Weights of a small transformer language model.
Architecture: rotary positions, untied embeddings, normalized queries and keys, local attention windows, value embeddings, hashed n-gram embeddings, a smear gate, an embedding shortcut, learned residual scales.
Training: a variant of Muon for these matrices, 222M tokens, 3394 steps.
Each number is 128 + 32 x the weight over its row's rms, rounded and kept within 0 to 255. Layers, rows and columns count from 0. Numbers have three digits each. The size before them is the row's rms in percent of the matrix's.

# layer 6 MLP down (transposed), 768x192, rms 0.596, rows 43-115, columns 96-191
102:129108158134128147172130105100150147092155087114116147190210104082105169143106190165161157158137180148156105110106128112098111145153155135126138113088144143142061130109134102111056143171112135082139108167134191183091104073147119111164090132141139162126165120122169125122070064155134091061
104:107100196142147152092110136092173103177108088134103179110124134182150179090157082131087177116152132111144144085154124133113136084102116103164161154152148171126132118152168090133113199094114102128150084102138133135138166124126121118123113158130165108112148118092111113129123157163120141083
101:159077152117119095104097136122137075107133099170170170099124094107089118180106140098142131122095042102165098113130121169153136145130091130131110094165069134147115067070121155178130197131109106149159139129169105115141136147086141181144143123146159116129111074151141091159111165174136109128
090:145174062118052133129140151136134164133079106140104117076094133119167144086113068113164138145154118158155120108154087090164093120126094165130172119116142156128129126040111088087145155100175129121122136147145150092095113115077186148159174102149188152104143124186101152158129146110134116089
102:125064163141188086163111113135156143173196166131098081088100093090111150158167118074103110066104109118070126145125084152146125107116141122238084113130171128127128168137146136149194144075103139060106144088124082167098120126161122176182101122152077080125169183121104154168148166116172152148
094:155056073114123123136101097197128101134110079097109103113101131144088107152067123069108122137077174123123143164149139132168102128109148127124152109111094144138082082137118153068169136170150091116085112129136133130143095126114145103095093136130134067160152116189110097135070085115115127091
103:151148103106140124105116070178141154121166075120138138153116047080152109114115044127147109125127126056142114170083064132173139110124128101121113143159129129157145109103103132067165118118117129137138083100099151086136171174195071135118138134048141062093167118127083144136098130158116136089
103:156172122094123096146122101110152114165183142100105107104104148069137147144142143123120082135141088197100052106126140124125101134079106123133093150093135104162128068086079121095120120084156208061101116076191118142071145100099160165081150112154097094144204113148177098098159140061100137108
094:179142091079083044068096129135168153134102084166149146092166105135156119195094065101120165170126110132137068170063130203113097152123107092165103119137128160141119117104081140134168096073101155073207138154143114135111133124131137084139149121150108170102099113149161110166153136144178141092
102:136145093065173130158107124215197143141125154090085132124145068125196064194146138115098155108225129098156141133144130102144141131119137095163110161156154126140129146155084145156109095090166108163128099130104162100181162184129136138157066101186112127102156116167155213081162109121173108094
093:099168163105147149138160168090145136136147140146135136137053127094116054096092101127110121157084113160082110130099137077141114151136133116139081094130129100111130200119109166081083098133122170087170076140068177134161069131123132104155056117141120201179126139148074167088137122132086156152
100:109107115101121189160109162108202103127095209162136112141145113087120115089117103149127133113140106149098164154161171113165082122100145136124125106165147115065118091148199110110126152111163114128133110116151134128126145135090123155171187124111068135067183154102160162184124177088115160185
095:083144113134181172129114153129144137111110164170136073192143191170077106109178110112164117118084118131142202149090141100131122105049117121133129155119075137097195126103156108091140100086118161142132091134096159143177124156085104115078109165112153133102101149105143153116053092132101125191
094:126142134160210120184145201192099093083125098141128144100170117132122106128129143075163156098115149113077153104202079135190104151063133087139139122134074145137126117148103117102091078144103145095169054135123181165086132081122083097140157197101064123077154121161190125119141124057159131139
095:174161178117184113134129132121157083161078146149105118168097181118150180143122203116118132144088126156159192122145128091172143126201219156128116107121171143059097135188083180129138088094131103147115107119136095113125128168113129147124151150197128083176181108149125094108046137186048115117
098:167174162167141183148145091123187164146067073186155182141145149101125030126082104112129064108132130095136133125134154097157110115124109110125077112088138121080152149158111124131083213136159127188158098083123077176168161092090122064124133122142144226117153158178162105103141162051117115090
102:098171107187104093151121132095128126114152176144091131164108123123160098155091124064172118180109088112124127100157040083127126147160128096080112150154105134164084116125125152109088147159127087128181051145096111090196104155168134085145148159166154127095106112164116180167153093144082110111
098:130141220119135150201103137120157125111165173172132097128105136135126154078166109116114151123199159126120144121152105135160107117094114166143117136110151122124141166157142134061210086161093113144154098159155167167115099124216095089139163178122146146108121152148128120163093150170156132139
098:168094125185144121150140113095145125131181095142109175085166184122052158147130099112128171188081093136127113127149077132195117103075112178071123182103085142113151119085106135113105147129126132141113126111126104101139162118116112134121110047144152168097104150150157082129106134155144116143
095:147083150216139134068174139112160124145111153074112161114156153090140149100060149084116087127088127089133107150153172170106147092125093203076122074144169141151157126156140154128085148076100126179108199140145088122147148184054145125150155111107109052198107145142169194138117126104113116049
099:195104198161150148170061104125141113130094122153163080192109099172172198141132129097116111106083147114101186108098195152120121146131137111174136155142188162103109104129135127123043194079157134131083118139116109108113146140099110135105168122152143121177132130109182167130145138093114119130
104:154056111108183091137109106141202154143155121154179134126174125073108190120091179167096109129174185111105119137077143104115144198116185115157097123157126148093150137178148090126110155115158137136170127145122064128116134138170124135105142103117123121161149072133084136061137149136093161138
098:067137130178138094095230087130147107136111106158083123086133106137133171135133136156132132127150161168103096088173132121160109140196131087142077202162126167147119121102147133085105086080145118123123134139139182148135171130066116176125136143155114064160127078133170102130055151112111074129
099:127101072117139202093109088084090138170058143131128116186160104112098113173165107153115066123126160184068136115126070091120151156174102119211066138091146154151114137161079098134146120135186116122133104099140125170202110132090179124130168155147148114131170128114108185155135079200108216146
096:124074155136103107112106203089107111180155151149154187061133148195098093152156157113089158106118126111130142133143151129157098090142060133115176095127152168159120147105126123156166102156081137138152150151116181079156176117133123131131118158114124140130139196127160116222170200173092154145
102:142160090182166097093143128149188190137121145128084113178145121129147084131122162134129170136101170082147152132146101137136140145106135124127203097107090154082122137186202106106114141162126138165118159138149140088093114149142175052130121057146143177124144109146086152161102076084062130198
108:084118127161170119136147154112175152176106114124114107165049140163188157147085126120106193126109127135102192086085164078127122096062195082130132135151098163164110139122183141164075094146132136141149121094133156127058192117103099149162085128146170096131143103129096103132159205185084158115
105:161174135144066110138167145159189101083103168103142189112161150144165136120066121115162139087105104117153114153114160149091168087100108136197096106147184110162096143161157100128130084103080155061166120208141066109106134139166092134164158111119126148099085128192158064150161144116096096090
100:111169138100175115064102146123131073070149152087135104164102096092115106113117182126087149167167170116126127083105077171128077146120120127148125203155102107123075055132092136102138160181077156141171150154105169154139069132135148162148127095119106154178144126146134086081120109112151110168
097:156143050127087126103119134160066193156151092128092117142139128130161135132159133100134130150120130128100125110160124145120134146159135144168147092181163128126097161186134164102076082123147085116124129124098126170074164155129123106156106104156113094131164162170137109099087076131143147130
102:130125161145120121133099142072172153124106088115116080148147168136109135150131077116056133150128137086105104165073136164042197131104156075148139151182083121129100201096140074110116055107094055163095110156130150050118173116184094154158135110202132048127116077131097156128089187181159162141
100:104085141091164168154149106129118126119121089216133159187137123206084174157111161111145113142097126124129153072112105122169097138153144111132152146131158097168137064097216135123090084203145129151133133140087101203143111146142103065178104150087161102176143186151124124110107134134084147171
097:107120065141157140105088129157120033122138113136166138168174129099153090103109131187088186076101132127147118170151127150109088107130149042157080135181065154094141145133107108173080145127087104136138111207171122049115124138150167121102131114161181189127158141136114144139111152133128135119
104:139093079165130133096154115078163138130179127114144156186153071068122135097099115086106145144133100113121193152119135110151088155102184135121082080119199089104104117176160206135093146149143154113109141153096109174130151103141127144157137093121136093155119119160103164153169188136118103115
102:131140138059159115103142084068120152119125169080184162109110106125070106142118181087136130164162158095153148068150152076076087157140154160065139143179130140157095070124091123105187102108105162088141158163101105078162138134162105099092100141133190094096124117138156086085178145123135122126
101:106112124132176106115141118109158107125104134089099114170189027138132166122087087125147129074130108166075078066110179102070128149154124150117043149130104123145129141162187047111109120150114152208165141122122078110105148139212114120087128151136082143160071136093147052073138093127144159146
098:150154081134075082172170172104157096145176087072127116153095105077158121170097087148132106141119131101124103125156113151106101144100161106128197082108127180127096107104121170110144095144175123124152153121138157090171113139092080131143103104146120127077111064148212064153107148166127083102
103:135141135167103099117125150117144117121124128136158129090109102083120132166095139146127178114113153122131156053149113122118104079180107107145165154077161131204129163150084171101122143055096220147133166122094184152136124092206161046114169119101127163085137114103141069129110091162113132088
099:136129115072091119154140158104151108138106152189138149126146063097129159140145114107131123062142178072128128165109144176111119088078122102177130079096119066188112156170154088143192119127097113144088132101172146179157140088171120074130125159108069089114158135160091130193119150108167124126
100:106075125143126105118148166120113124094083063110126144152106084137117187152125142175111150146159119148112151174117151109149120136105110070091056194184143182167127185076148127124128080112099144141069173115109112127092117151112207177161136128127088130084106132160099120109108099182124100076
105:106107068157125109093124157105084130112127112124141087132125106130050112111093160057061201185130148157113140140132140152118082093190112118131172059130168087077115115142134083073129083088113119103102116132173172080105135140054165152083135130167141168151146088130118143120120176091125122119
108:120110120172144142158126094092116150132125115062131138104197123110167115123155102062149156117173049052180173159116118140126131123075113102124131090108155097121195134135116137153113142083149150141117115123117094126196089138145109136137110186130149142062144109143130115163156174208129089093
099:078153130131112147063121180169117157106112097095183136071121177178135089129110136117118093112144113105110126096066187141105129099170107112075153128132150107086115105129160168152158138129146097109155142069131173116096142153143086200152079108103118136137089088123160175136108181125228119091
095:153131142143074149136095125112171096128111139086134105126109150134127143092107139109157096135120154142134153075113117131142109119108044114125129106143082136102093138147145105169074095173089139112157103123157128141124078112120148103146104127121165130152107176119082069161061113176110135109
101:066136130128081171115204121134120062162099153128138115158120079081116134140087125130108126087163140098106122118107095068113106050103138117056150132129136111128167141125146139130133152100129160125141164116105119155112094111171094124134135146123125110125094158190120126094084076148194201103
090:179190144157114093121102158112148157186166081113136113089119197133155158187070145067098119182152087167153109195142101135097141102158149178133131097094105174136136157130148061145143120145119121156135148036146130110113154134106158115158092098194105144151140176124148125129139219162115151119
098:149117147096170154139106165101144114115132123114093153133110104091096094116144144203145209151102087154064177115142162113107116089158082195114161122154160137123069113122147151123106141117106131181139115125125107129121144091121140156136100168080145121159107150137081131167116126180081108116
100:107107085161129112087138175150124136149108099113121168098146170094119113141119126152104160098118107082096199142154119112141091160119166137115097115114100071164144156107120144142147101089093142129130096170077143117125180118071159100143131116062098063107123118118223095132120176081090119150
102:047120134148141146151122108100143124220095127077132073098094168156127138126159184141087127138105154109122077063128115130132119084119115153116048167117187153101068135144067095115128137144098153123172199184158181119142100138142153110161138136106111099050047148145122130091164106153090196111
094:135173100179101103119152158097130140110128077217138154142089120142075129129091101113124085164101157093128123164168144150141130104111080119120144122130104139111155085107121090102100160129157136165070107113200133082192085105103084141143133117170120178135137138175110124135111183141147131139
103:176112109164114169107137104097117140182082142165074148125162104113083118117107122121122138157137123077127178095058148104096133170108149142094116146124163173110084083136113110130151130163219142082145104132096131146153067093142138150140065104138159137139149137170067112149118100127129162143
104:111148109142130125119081100123163140069071097154120138174079132115085184066172093112122164147162166118063112074102188152130096142150088170121132123177128195091153115081152125114096095100103129126158188098105132172124126100140160142116112113155176217167126151110087164059164120091161122101
096:129148103114138123144089144127110108119075037090112058177109168117149150223144122108089184105113157180120136153175126126112127130137110129126093118093119064139137100115151145134100159177158071168172105146116158143172099124118051119149067083149098120117108150124157132115120160120120151164
102:133153147109119053115169083135136173133089091072110164095151122125101126082172123104053156119125125146090059058195105158120023138099090072116150097133129149124151105119091182097133156121134123094136103109156119153134105120194144067164099098138154187108134092101148107112112123079067089082
085:146163084092047079125109177153138108150185122117086098130145158136167125172118072096138065133156094144094121089130126160094080113166150114138128111090147190101167185082118092070118114073108115078079150124123107102139129098077105097081133112163127134133044125205168108122108083173119180073
109:084145124152084143066082059170073175175124167161113132204134158150110138161145147175126136119153113116158186164118154123190095145147124098193130145153143112104124136059112170100119161070133128116096113117114138150088121156165124079184076097135130165106090125181107166138144118201081079158
102:136124101124128108110190167110144113106100110107173103178118091125063088182144125089082189105134168128141117153061096167138164168160138151191082124084111120146136142150142142161071122116112074139129143160130125144144086086104117133134140120128134151141127148147184156075101141117124160087
104:105171146087126088185118138121108083143163118063173123201141090142171145144156130120157165127114129131099104116157175117094154117085136094170103150051196125151128151125133134126112162099110135115151110105100119108146135148178153182150183103116170129164065113092162154180078140144088107115
095:147058076122176078152156162178099183123160151089133092114133150121127082054093131087164139151152152138119132087117160125107113146084154157137099116176095103156115109147169078207101185145115128135145129181127092135127138092107146174154136083139166199089132130122114169096139139156148099045
109:088095141138194129127088127116109081146176188149130170119132121105172122106128168075112109113147113135142115092117143124118089104079116079096142109093088114169118099108185169094110119120146140150108087074181178097128126131143176123175164100115154075141168166123176078136097130120171168137
090:137117102170081152098107163097101138132128087098162155164162130131151091150135122111121174075098190134102161142140080115148102107075104132176065131132100073174154158130133180123109077122106089158183146078122171156156152090105171148116149103101155106162160127102088156166154134138083103102
103:148050192111150141109137098156193134152157136096178119109181142122147165103126126139133107150145117135146179138139122119145096151123166145090112085131130146127144163101151122105169118103139090130150102060113155185159202136098140080162162128158089151124147139146130122096129100150052181135
103:109121098118160154139143080160062135120178139134108137182073127146160138116109128144093073088167172099093094115090110125135149150145160108143145141099101058143130122154125135145138183090105093112150116132134148139120126116171125127116121095115138080167126166155105163158115058147189142059
099:162160147139169152222138077166058141086078164112185148126169220150120135172095146085062152134151153161125136092115140099133109141120119176082158162098124155103129123178117070099158119127166139141176079147133132130084095105102163127105114075095125123125136210137110099170112170129150098116
100:128148198111253188131084125152091127153179083095179103122100118136097177136109118151113108089169103111161153192164146180171132149186148135095181159108110173178125153069127125141125092179150119125116073123129106160070124174116146126161159150130156125121159149098125127102089126157103162112
098:060139126065127110130108122091150141134113162061086102087164156209096085122043139123103185112140166139125150150171132088126103109097176065103195124194074161112143079187186149153146070088121126099101135134130136156108106119164147110176143105122082136175187141185158112104127150177145133122
097:125142161196177124129109121124168138113075149065181107103134149128079112165134139037103056101149130159169102114090083088141127185101129151081107139161081142096141152159137094131114151067085186063171160130154108122128134110109117153146095146088081093164162132090160105108147178145182088147
099:133127191193076153112150137129121121149060169122137140153116120150153148108164118107150150171132132124114163119108075086095166187132134119114146091157121118097139140104100018135120133086093185111105096167102157119119134119123118120095058119177113108145125158114138174187144143120157176133
099:091128135201104127089126113058057139111142175106111141096064149113125148143138136159073146103129139190150167123132134144145135085106140142026108134131118183119122114110137193108137094172086198125131127200132137124091168168133112115095122086068173070125131132149141129126089116122143081113
106:134102140147094154120144118132128165159123133107168132127142077102148091129197127104183142149146086140121114126124097176078144128184081131094108112050138157137135105117130164111136189139190080107145142164153150170145084138193134127110143113137116092123082089149114107091134153190160137126
104:084086154125158141106163127144195116123150096126143214153146145057143155134128168156114153160176115116134134103141162205145078032066151059108145124112142095109143120174141145107125107144155066116147140112170145096078163105116157093123130116126090151101129152111112125141170132134113146116
110:134134114148138139183119085144102121128115161078166140164091074076124101123052126090167126115171152144112109165122103141139161124104120116167143104140156142083111142142117100173093146158112142142142144144093160104099131156117242116156147120150063140133134126153183121169086086119113135123
110:123094092119157174113151097122135156101145130166188154156162113153155157108145173127142103149088158082087150124147117147095149135057158132119191079137157101097093179103105164101154130120125113144123123060120105173111142176081157144099146156148162182147167096117028094096055116135144114131
# layer 6 MLP up, 768x192, rms 0.201, rows 44-115, columns 96-191
107:113105179115127157095178147159091071102137085139081204139158108153091156134060115184125112120161097092121183073142130140087117061137159153157140152127118133118169149116115163146133181106127084056146074117112146138173161143145100077111120135106099100150140091122112124187133127101096135095
101:097076162109158123132173135072069186125126097162178162065090146122155065164154125159193105096095112123174112139156174140152151122127122180105114125163135118063124111083113147217150137151133107163109117150180097119123135090141125150159184131152145135156124129149117158100173145144171125136
093:111133082142112164115166110121107103099136135117096031136093151111110133109109098158155152157192155077063143166127102130156113118127125122138101158137186161213150145125173084159151082096119079143167139165119099110160106138168176170107096074124125135137095117140095148148149099112136114225
101:174119150141178117110078092181140061178182099112132085167135125147195148172139112118071120177166136138089105100105080135173114095164154115181119162104174112123120168127132081181153111116109136098139150115130109128142084118171120196121154171095115076117136135121091143143134119096169108145
093:162088111131088115084165121090094139124137125074121126095114143135141145113116140127153138074141140095137166151101129114113129116168146167117128109230069156126084088047133136119192168128164135117128177124082097186184077099085165090140127104075126140125093118096104064136073130176124157104
106:123173095150118085132135131121097104132164146176155162120116097118156130116127099064096102100155103150099122186080118163176116084140098106085164122086177105123115126134098084094175139149135143149080124072107095170120150113126118133153152101141140069100115109128067119109114132125077137024
105:155117153125143136139104130081130176112168132124100090128106169103098099095104098212167094131120108156097112150121204066062156101077135173095108143111120101099134149080135107100168134112150150094128130141181065054118164095124162165129115082103122088180174133143142104165164103070073151155
096:109073083116141098122086136123096165133110135073116152093156052148120178123173090218127104148113142144108107135088139174125124152125165118113164089136137110152118120131146131184119097115098082140123091140112117114114116123158085142140141131161147141094120155187153106155173110157160099145
102:162138115096145092090142182184114148106115159101131192138125109173116071183116129111131131072141108049096121109143160082108137190174157133108081165154117164128119095128127108225127089131177109116127092147073106088165152116174112105105097093241086191120139139194131164153114135135140127109
087:159132132113161212106146147139085168130177119121130131151103092155139130112108086137086143099091126114104149084113138102160072126147127107107113147099143105066113195130135131127134070130179141106120076126124123084169115138145143157097068100059116146193123123208142154135138103148113147161
094:110159185095098120125107113133071145115135145136138117100082103113109093130157109164144094144136154160106079134126167151177110062133168153144111136160108120146098099153159178113134127117122173154138080145092108118095087111170105154085188096167081081116140190169163141152149200109129140175
092:111100095173173139133133149151136176099150165189125108214166122142117114128163118094192079125099127145104213182076170148068073071107143119098099148150109106029167120122206138126113090099141089103115174153151160162140111132127121108119181120076130128170168118113131145136081107118136132161
097:153137175134169144098138200192104076106129112128111121112122131142083134132099120116120067082147170124111162089180115156114109128083119119098113119112091135123134120114101090168178078162131169094129117139084106154087108076113108130169163218127122129099156153131131179068074112081117161120
091:177208140121161099080161113127107133096101108153147086136096140113104110116139170100112105110127134170084158130113121159177158135177151138169145141117112109138121128143151105175103089114120081133117085123050079129095123161155111123080134171176139053084070118111072167082092140115087155167
097:136103132133153189088140082154146189138109143166157150157144109126182102103108173151148109104131149064086168158109132113088136130161101106156102158112097116040130157107122131107105224191162158123118127173142114159123167152139138109125146099154142175104155158176171108133136116076127128163
099:110124078129127087075115111090068100134139148173100144143043137187115074163142168111116120167063106137155150148140140115151120118112154087130134149122128114117141148126102185120104126156194144083123115134109160141118163107172169191144136136203155117132167032175139150192061103142111159136
098:157135179184139095181117135154125165145106122153138138083096195132070056132133102113152198134129063051099167103132153105114132119145087134116126072195143125146075158138130117118165086150081119065163137175115137186121066090122131138120104151125124103196163080160230197184180134100149109143
098:137117161135138126169164078076141087109152089114136187148180203161090146117128112152144134176116133166123116181172124135163129142069158132086079163109087121105144109125132117182145109174149098127148105124149114109077126171119155159137165076149146093127133148114175132103117099125071144105
094:090176166078166208133190116090135181146121075122106116175132133096121100152070113204097117059078125126114114099083127132101147173053137116139143114136133181129086127146109126143142165062149144164130128144099106136089109133092132145140152207172159104103106161143115153182129115153160118147
100:185129199163107129135100093146119093116131203149190108147118104160084178128190089131127130131160161121118163135102184065143130152114187113133124186099180100108134135085179126183062171151141123168053069112089113087104146133140125147125174078143156096120113121080146194131119101138127095190
105:175111085117153149127143116148132142203131146121171084167174126105053193049086096130132138091144141099117178186153182157133178168133134146171161101125122148114166213169150098142139155125170109138127181126127101168100142182207108120154181125109096143127146123156094089110192094137098153189
101:110107148106116161101146098135131115087114068189101138131169098134133145134084085207175162123113171148153118140144112129133134134187121140170148126083142107121089156146121139118144065148139149162119082147081157136161157094102122118140143111165143098162149179131164117145144103154148053106
100:095130091155169151108160121118133076115118101066141032170180119127150109085135140154105135158141127141121112130127105122110098094144079125128133119119134151183129130137123152160188150099145181096135145149121152144153114158081059146096156133179111137131200100076108104078147212141125118111
096:087100178179113156128160147133107089168226115087172122118141143154097087159110127111129132092094196155098176160120144096120116132148086132127135143087110155156122117081118117152190125119088162185093202127106157099107213116157146176127201142115133135119163138161139137217129127109122152090
105:197131097128129087138192117207139157093134128144101090121140109124141158087118176192101155103144174090140163167120170094118101090160116099150190094137135117086152158148148109173195198130091099102105109043102124097123126099161135106106133073148117128104102178126126090149128041105127105143
110:107115174144155115075200151080084168161163159132168163136056172162172122181089115113133149078133104120136175098129165134127148118071173098056133099130081121186107115146115148129137163108124126149154178133116159094162135117079110134155114112123092127133134157132085113123121175139149097132
102:142147099127137073156163104172197136111149188057153209109116129126085090149142143144119044126148122132141153141083173147115188102162116118133091054119135098117107150185119127154134137112116137148125074175099095118060110119133095151165104088161141092098115036161166107137133115162113106128
104:116100128106168117075156133106141088088156107164110055115154141128074160120102110163106160122172156165125070156122095131095115163135146185094158164105097129120106053117093147065160162151100183170078141126115158124132106172094147168145063105146112150207120167121118142058156125105163164123
094:109104090114134176092136068127181187095133133132115087151148091088211149096123138195125128099157096143121157106156204130128163179149157115141156140132148124130119153193178166103156120176154091101120180117093115130137150159219153091189157176145081132102177111137163138124150165120178097135
098:161100125082123120126114210117132129152150133090177130129098162102085144197180091104094143090114161067068057158090114171099136080161149102140159192108072131140103211131150089171162092138102074152106153152152120117146098188172106124108088154160088108198129093102108129121130176112099163091
099:180032128071132156063152138122167122119088115146164147136139150182128097136100169113181116141114097148126119093101169163118079137133114071104171168139153119082136112112137089127088071168168134136051161168130101171113153137119084064138091128129154121169195139149134179153076182136130158182
094:138120037130137173124093126150098022101155097111104123134137092088133121095158142164104132107071115060141152132097132137122119111161146050178146156174036127069108110074136123092187181124112145142078050155136111063129121122109130108131136128183180152111160105105087121119068087104147137134
101:199145062151126124109206137139157119134167124067123124177178078062151119080100109152093168162161130121189185127137143108130123132113162134083115104137127096080073165107134180099126100129101139083099103133134120145143138158094132131151180092115150103150140113079106154163148132121152118105
099:192105148114090185127112127102135076120128138094183105091094115117108130131123115137137143127145135066206110141179152137136089138181177155104181128100156120142081131100123094125119123162146170107188141148138142142157201103151127139145108155183122081069171121112127150156142083140117120089
103:120065170119130105144166134121095100147093156101129075094152118180108076212157133132146154124126154101158110126137071114118114136220151170155104126093079129150158182124170172118138097187136069097175080179081092178121139095126122147115124085108119119109163153175105140090148156156192109105
092:189162140101094154127168140154098112121111149135159125103110113144112040116106117138115119154101139065177098155155123064158141118133168094069102133084153165180118139108135078089122146114126106109146165122105133093100106125103164167155154122078136101117121153134134109189159137139121064141
108:122095141100076057132131144204064071109190142140189128107116107148158117146103105167132172123118142115065181122147140092114134132155166141084155130050143109135136133115111136093150121116167169153187137118135164142134160130073173092093142146085086135106143125132143115155132156142103146143
097:173120131096144119098149126169145121172123139144146120168156141128166113106121082128129130073102147129201111153087108178128099072122053136190152162109159097153127192157123129141178155141171160068077108099159136162081070147142101177126113121136071120099184130151158139150105167106133162148
102:119102131132097175142202149151141142097128075099134152172100099108141183138109142167133132131113133115130126181117163072102175136155111113048066161176134158089152165085110118091128060136087127077097156123125124141105151148126152188136162107104119136073163132154083159104116102174096091121
101:167098091099064141106096133136122162117094128168167099159098069101106154162135108122088168127143133124095127105095144130125089119173130150075107087139134069070099144206121102083168074093128130109058144078168138128106099126099170157139127145119107156182177072095110109126195108055155111111
109:137114065146126133178103141091097155179127091159178160131154088152122151123093170129145153064097109017147164175079101135091155119122124115117138116114155134198142064168114065092177124099121129169112135128095114114115118133125084151133099158143133137078163112124150092163154161146175033128
098:168153073134110187075105070135116105098136132105243130127141146104141150156104139177122039099140131114160151117176134115086130135161139147073108163039133143084112191120156156172158155135148141159169178078074083127118095147125133192148144141131138065122118107109110187127156130142098125115
099:127138106140160119135096070157127172152128129130106085106138126131098144091143107137130131125136128154058133136103097136098083113100055156145124155108116131130079100167146084144184151150123204095149058111115090096118099087117152142139107153114137173160112113144150135169135108204107107134
096:067138129178089166104163094158073072169140168142145101144108076077040170100124131127148131107130112113127145104086108124171115111093158118040078138130106110134130108093055112156165176130179087126173163098113084136134152153154093133109138150144106097134162150127106114089129115104153215115
091:110137119132120100097013116092128158149166128178125150097070157147127174100083186154107078128131111085104142106073155169111139092126168099045122153099116108156049161112139135112200123151122120132133144151139136127050133129105134128203176120137136122174133100170117095095128121135127098150
099:145120096101137089127096107093136121103162111106109118113137107092164076116168160231152176089159138096129147108159144094145136110189127121082119142142153149135129165169140143126144116137105145185123126082125166154097116112101105107082092187133042070197157114108090125186105154140096081105
101:137142107088120112099138120176157157173113060117153163114123133124112125104148151126129148128103091090084157115144057154168126082140118179112069101142145092132073113099111113083168133084105140145161102129128114050117111129091145142156095126079127084085142118095154128135151150102100141161
103:116127113131104160095130078110120102167100123103108105128184213152096112114163114105097087156108112076094132133094173142083149080129142113101131171119168137076085104159068162114172149132118152204107222106131152163098082133109093136149125162150100096089147083143098109110164095139056107126
089:191183166124141132096105099124108157151067124112151154156142099162123123177188139128169059144090145080114129156096146177135120078196174108118099204123079143181127181152107135085116090146139126109139123100155138104134124116102095103142110150165090151191075141083118125106135103131206122140
102:095077102169139168125154105067123098100118157184095127152157135138129136132125075113133124141152123136147146159077137109123136145124150138072119107137149163139103148198111153108106090131165103128151128108097118118215098135191106134113107175071127075138128109159083162126132116058168104119
106:085079111123109156105141070109151138105114071166104157167120095160069101083125111160080112120099169124128136098148156107098110075109131148123164119154090178094071132169126128181144114074131135108163140052124099188159155126123188211122108100142146126154114129160110134077171175100149150157
096:173119103123133158122122136138146106129147126105077114119146132137094128196113165165083153044122121145129135127152111118120175100081180148118168104167162071130175124110123155124151153140143100141192161118091119062153122158124062192114100207129154168146144151072120098122142076120165144145
101:183117080091164095125187124140170136083107091068109104097141126145142099074053116082034111134147188146125082097144128128176046149077081109132168134093157113135085107162133094131112106109129192112160111107153120161133067096149137117157111147106142170124125114143094145142151130065094086102
087:095114123123095062106068104161070106109166084062088144118156138146151111139076138127154130124125136117102150100128146103137112121107133129140145149125153148105153113154168151101139114092131136070088124114066112122101192096121139209075128115157072127123121107140166107125135055151167103108
109:085128138067100123086058097150070154154130166124104128182155172121152141162155107119132135127148131147115107138140074150101117141172142134145165122127173085103145172124058159155128116082053064088136120154126181140106098153149154078115090127116136137121094134146037199150126123143099092193
105:131128085137129090124187196101145098107145086086143127156183140161097081123166126071080184061114194138094157137119111154196121177217174088182112117086106087104080171139157134111145109109136085153139135127128102136141127119093133173114120141155163128157206131151159151148141106102164144084
105:110099150072156126223139095085126129130096174059155152169100058158158128136133075161109114132189109163097159182138189085122132148071140163124142111066161086148145175105164093137150163072095150131117135052111104077137128090103090162106146107124119096154091133115137167119155152121136090138
096:128101109141102135116158130125136183119200174139132121133179066177113093102112154081179135114139143145119161143160126121111134092118180128101201138157116169158129109152117049174139135144167084197119147105108097111155104043131081144154178045157187141166090141113140136127152113173138156119
110:115110169172163171074099113118081091132072206146113132185188084133115092125132116086085138139140077118126140150142129112112094096134165095094105108108093124179185112143176131105084094170182120126119087171130117072137060133162141151199140125098128107108129137066134072121097144152170171110
087:082083079108098130071103133102109046132094117088075081164150104159070142081122131156123129113158093088173084132108109111123112112093111063116148079121172135118151119162114142179116102169090077158180174143148138123143166093092122155157129104137148087112208097119137127170149096130100163096
103:183122171119194142112149099057179115205163134081134142120173097147084163115110093134132117134098097109194188162085174112105131136167200147104126123150123137118111147126168154102204158138105109133108068094094098169140160163063081106130114171139159167156178137111131124094150115081086093142
104:153160151121125139169151109164051127107115162134129099159142080108145137147094133189136076150143089086141149096090095135144182094143174112145138157086136077142126149126142181158110134121141118144146166173168119137108091123162132165102139117165102143185146169108088100159124128157128080131
091:176106176137193156161149121112085137055123145162155117143160235107149123134129106145084136083192156103123100104130176071189120087153137150118125104143106095112127156126180116122150141113123147103151159120132089145184163078127188138148088131142116150115126131189130080108098178169122103089
098:183110190130212166104052166182100086132144099096179084130132155136134112121102127107148074117129112136228180118132148220096133117182127103148192139084071158160100117122096124133110153151174112108125112109129131138086182144079126173124174159167115088101135077161119097135120139153169145106
096:142103171087172087128132085106129146134156142126141121196167113145141121130117119142006154122159117108152131138108173137093126119114138121093111146184116108107153124136177119182138177108091111049080132124177127169132159159145111082135160145124105175126143155110155168116063117134115128134
102:124129131194152096121127072106153146159136127093143074088149149143144125170139104074164103087169141145184098079121085116141138124123092149083165166147146103111151092126175067149138199084108122082128149166143140113119097144130046083166143124130033080144155091123093097136119142143206113220
099:142100209172140113138133106148136141191102174075110181128164130151117131173080104109128096151149091129130134129150136052155157115129201083134103114181170121135161179083145053066123133069123155134140133104135130093172127132131141171107150098127126079188086108106166186190143155137169162176
099:096116153116133158102154132079114132136103183117098141133121135134075121163139107119163110144089124169125114072177107159150136127144151140121147184138097159123098145164136171083136088082136132153152121108109153124162142255118167122157170132115147135166134140139156165130125091092141107144
104:147056151151068134133127143113118179128110120163123175148143091165088121143158131120177120134144081158133156124143115129113149137129182149119115108081131183138136072115112206094199186177142056145106148122156154122114132142135141121096097130187113104150118096135132115148086123118175064124
102:130052122126150166099143114119118128099152188151122138127147159148142135147109156144100107165160096096174091140191134104162110071119092089080179052064173118160090184135109131131155116147138112136090140142133105144127126171129171116112081074137116123095096127084135129130159139125127152212
115:128141116161134100163177127157064076100115159084170207158151120154138084131073121108132135094090207146132142180160110129117104127101123103158158079146166188114121148143136070113126153173108135131148132136105115170103135149120172170125170104133112159156127096149116132134067112109084147124
107:106061117069111140104155120116164139106163155159114104177187119158150147146077128128096090118096097117165173115121146089073064118076170151123168092132181089099135123133091142098185141082116178100154147128156154147113137157109135141115112127225156110162138057144056124208154167140124130110